config.yaml
n_layer: 13
d_model: 128
n_head: 4
n_kv_head: 1
head_dim: 32
d_mlp: 128
vocab_size: 2048
activation: "swiglu"
norm: "rmsnorm"
norm_place: "pre"
norm_eps: 1e-05
positions: "rope"
rope_base: 10000.0
rope_fraction: 1.0
qk_norm: false
attn_scale: 0.177
bias: "none"
tie_embeddings: false
parallel_block: false
init: "uniform"
init_std_qkv: 0.0228
init_std_o: 0.00447
init_std_up: 0.0228
init_std_down: 0.00447
init_mimetic: 0.7
optimizer: "soap_variant"
lr: 0.00829
beta1: 0.95
beta2: 0.99
weight_decay: 0.085
lr_head: 0.00948
grad_clip: 0.5
warmup_steps: 200
schedule: "wsd"
decay_fraction: 0.823
decay_shape: "linear"
final_lr_fraction: 0.0
batch_tokens: 32768
seq_len: 512
doc_mask: false
train_tokens: 116000000
steps: 3541
dataset: "wikipedia_en"
Each number is 500 + 40 x the weight over the matrix's rms, rounded and kept within 0 to 999. Layers, rows and columns count from 0. Numbers have three digits each.

# layer 10 MLP gate, 128x128, rms 0.234, rows 41-55, columns 64-127
479443506530438485443484468497477502489540464496488527444557508455424531512480454451512472515477444495482525463569480513468455443567523482534452469456472524478486448553532492482533469504522475
574496464553499495480493474518467525486492543433445554538483537413517515408475473521514523445490520504495441539506479505505543488489557531539478459534553443532529582498518522454429501467494515
511500468492528475504502561524478508485444492492470462465523496520529529471540468466528515552485447487527437514493453519513515540526476519495478493514478481469500544511514497547547429538431526
487483519504526501555569532518504484480535523504529481524483500569558483397554456530547591451597504460405529507456466506507535421474467556568529543488486435497500490478469491543516519402439458
507491486546527474499491529521464464525468488491527458488504517467520503492450491511527482488524481444471580525573465468448490574492470459548451557440531462472542582491530542470524496539505456
540482472507533548471475510388547534487473417527479518571529580527571488464494492502547515521481491493459543550507515549517429493472455555480475482413482518533503492518497529573469509481468444
512476508515563479514529505484552503523507483552499447420425461451436481413491535541579515463536509533456559534566466538456423477480467507526487464461448538490494510525514562489433511511448426
496454477544545636551446506501524488477444503546498529453527540534534535456509489557481470533489522547461547482487483491520439511480465508568512471506518567448504567477485449480474496529507542
529553527564500471472492481461540478506447451515476545505523446535418529500464525455454483491562470485398458479428460489527539513519530483486546531490577520491503549536480523511451458470466530
520519511525561529476404519480573475517421484478527464462484409457453532436532508459524514502573464469460490497519572510464525461496432435496458455535481505530447542524522512495521529464458552
500473556455552496512475520545533490507465539546582475414447468481455520539532498525512482485515437476483497570423470489436447539450500462501524521545491526527528528522507476442497505490529479
500430438491539516537532450456468477574480558530512526485417484543460538475513484460446486519513444489544504482495455524451505496506518519492505565516500524550517525517427486515513480482432473
499480475510509560513502477623497477567456531497509535465472490492452473516486504474501577471543505489493472523524386427465560578499531447568490501502506465582570477525552544472481492491480486
463498535466509535510471545491462539433454412480600475525573496534530539513554577525547524444523479484506558483530438501457531506484467574591532455496472527477534516502576476547484500467504515
511549515476454433454518472480537488523553536560473535500447515459518493470448505558522546476532462475452511540494503553480499504550446409460472425501479508463548574490591445491503460425495581
# layer 10 MLP up, 128x128, rms 0.241, rows 41-54, columns 64-127
519516527498508517539567521539554495494514529476476528536458449424578515504519521493490470546465491512471475543450510517533535539501426507470457501479492540399498524491509501460514529572479534
465462527499511527448518512494491469580511536496522492545513487481539473564484551495450440505494549437480396502432470441518491469545446487507454523474442520483553499529519516437493457541505503
468523490536528510470548447456493507486529461471477481529554530547441520490443508479486465525526491528500560485515481438521504452450494481522514492464480535526540524508498512489468514473544542
522491505528542471426596499549453454474459529513464419537585524492522536565550462539417529511469439511523483456435539494445449461494473535517487532429461512471481476441453500517516456506453492
482564519477539540554490473460526527476493459580589557439543477501523464529482449549541552502511479510480481490488520417492469537503504507549480575518490484515528538464526486455538486540528535
532524444510484476479422475434547485463536464496537483526530532434494503523465510480538513471491523515512535538527524437468544489454434503484486512520382472421448491421487524506390479577500515
486528497479577474483521446466504484472461532551547518459502495508488496535470511466553493506526517526509568507589486501513550433499509437566544509440398536527511529511517472532477550456579565
570471502472464509434525442535555497510527534507466489489532412470493511475475443560541518427472525494553470509545534492521454451513493446507493517485592506517465553524427517460475409478522469
463528441487545493550513485496533489501455522538459439477444555504594522433422500527467419529498497488494544503487511534481499510482505477483461521496584441469560496516535506644483514489463461
484534551477561493471470443516505454553489572563511456521535577489525419461502507516555494488498577498469485589458469553513474503403515572519527546465494504437530508480432474552412526457537523
496580523487501531533497496445460489467520435450514518536541518526494539521482504494476435517443499452543498513578526490600563509508468438524521510499533540453482459506445457469414533547467563
433466474559449485464481511538460495529470480472515494506486486515519515423520506512499428528500483510486463470500503486512526558554445484488534511489512525514477462488524488499526526494527526
479502524510483469507492453414494524540565493544508444490494476492466508461522443548485557498497511533477482536458595544436475450512486449485454485517482494558481472523436549538465472501524568
461449482494466543518522468569416504502442485494505516523548565486553425498492475474490428522490521521495527520451571503482526449469465513513521533441456536519528442445498603515504457507469522
# layer 10 MLP down (transposed), 128x128, rms 0.225, rows 41-54, columns 64-127
470515493436536522476509536547486466442517471497513584499549564504471514505469497595454500482453446482541489429479508502551468471528569488476505457508569529504524468564426479503515521439513488
487495537519499547557514490521412492539494424485519496526458545457473417487569544522507511449529445491555463473508469505533526507470475578404504500503458501520476510481503476562521476482478507
488483527440485526451543535527457446470506530473500484469540510478481459513543532559564610483487512474494496527502462581497500495506505491524498496471459471538532437555519477516532462495519463
529537470528561480460445453490520494528372448421541513472454526487492544483504462507532541524490504500541470466457468507502562460512433506544392497441436470539482451552546453568451510451416549
544503541513471557498487502541450507516563497544477457478440514499548492504474413478438527547453536510471547444433447416606520572488417522518533438457508508494505503518527452519472524475475480
421542508491543388553498515515527523543480472474488437540532447513506516442422568466519497444553517509521448523553487556500487547469501533446511466537509478487501558536513535532486471464576475
487513566587512518483526522502515530474496514564513484502481458440520454474493536391505504480505505476479424521536514436501498431460501464427526493508435454494481440564509503522547470471530568
486536510436511493537572461426545534493445485525477426500444552585519564553596480512446537451532495543549527517458497519475501514489467502477461505505493547521509525513485443476424490475510609
511514439465465576471497499456513531498503458550494494485457492553498500479438497499431537542504528494493503530447456530477464494449497471594539505529530477580509515501490448505557552579509514
455588524497463535537521503477456569526514533496481460532570521496500451567540427463447582485569520446524441533517494533489484509501542437519540419567381454517540525556467579522525515512542487
445484512475534508422478519486457469524489549502496438526419553521522483510446444562445507571515550495478427453454544431452474480426515496466457524494497480477526466493450499562482524552528517
529452487472549444504456533494537525470550512509523462456500492492488587528413490480495436511553493547482490511470509560549503472454481483507510488452531499460434530547453426411471485478514540
521495615516471572474492490497510415513592476474515492564499468550517461501474463446496496524472517472462512456466455527535505538428507457601521406551538497488434493473495601540576400548524540
491417551449470477442516515400495471457520543506469530484518497534436506478421499453476483453477529523555513536535519478477492515559468486523507522508470549486527487529554487456557519457444588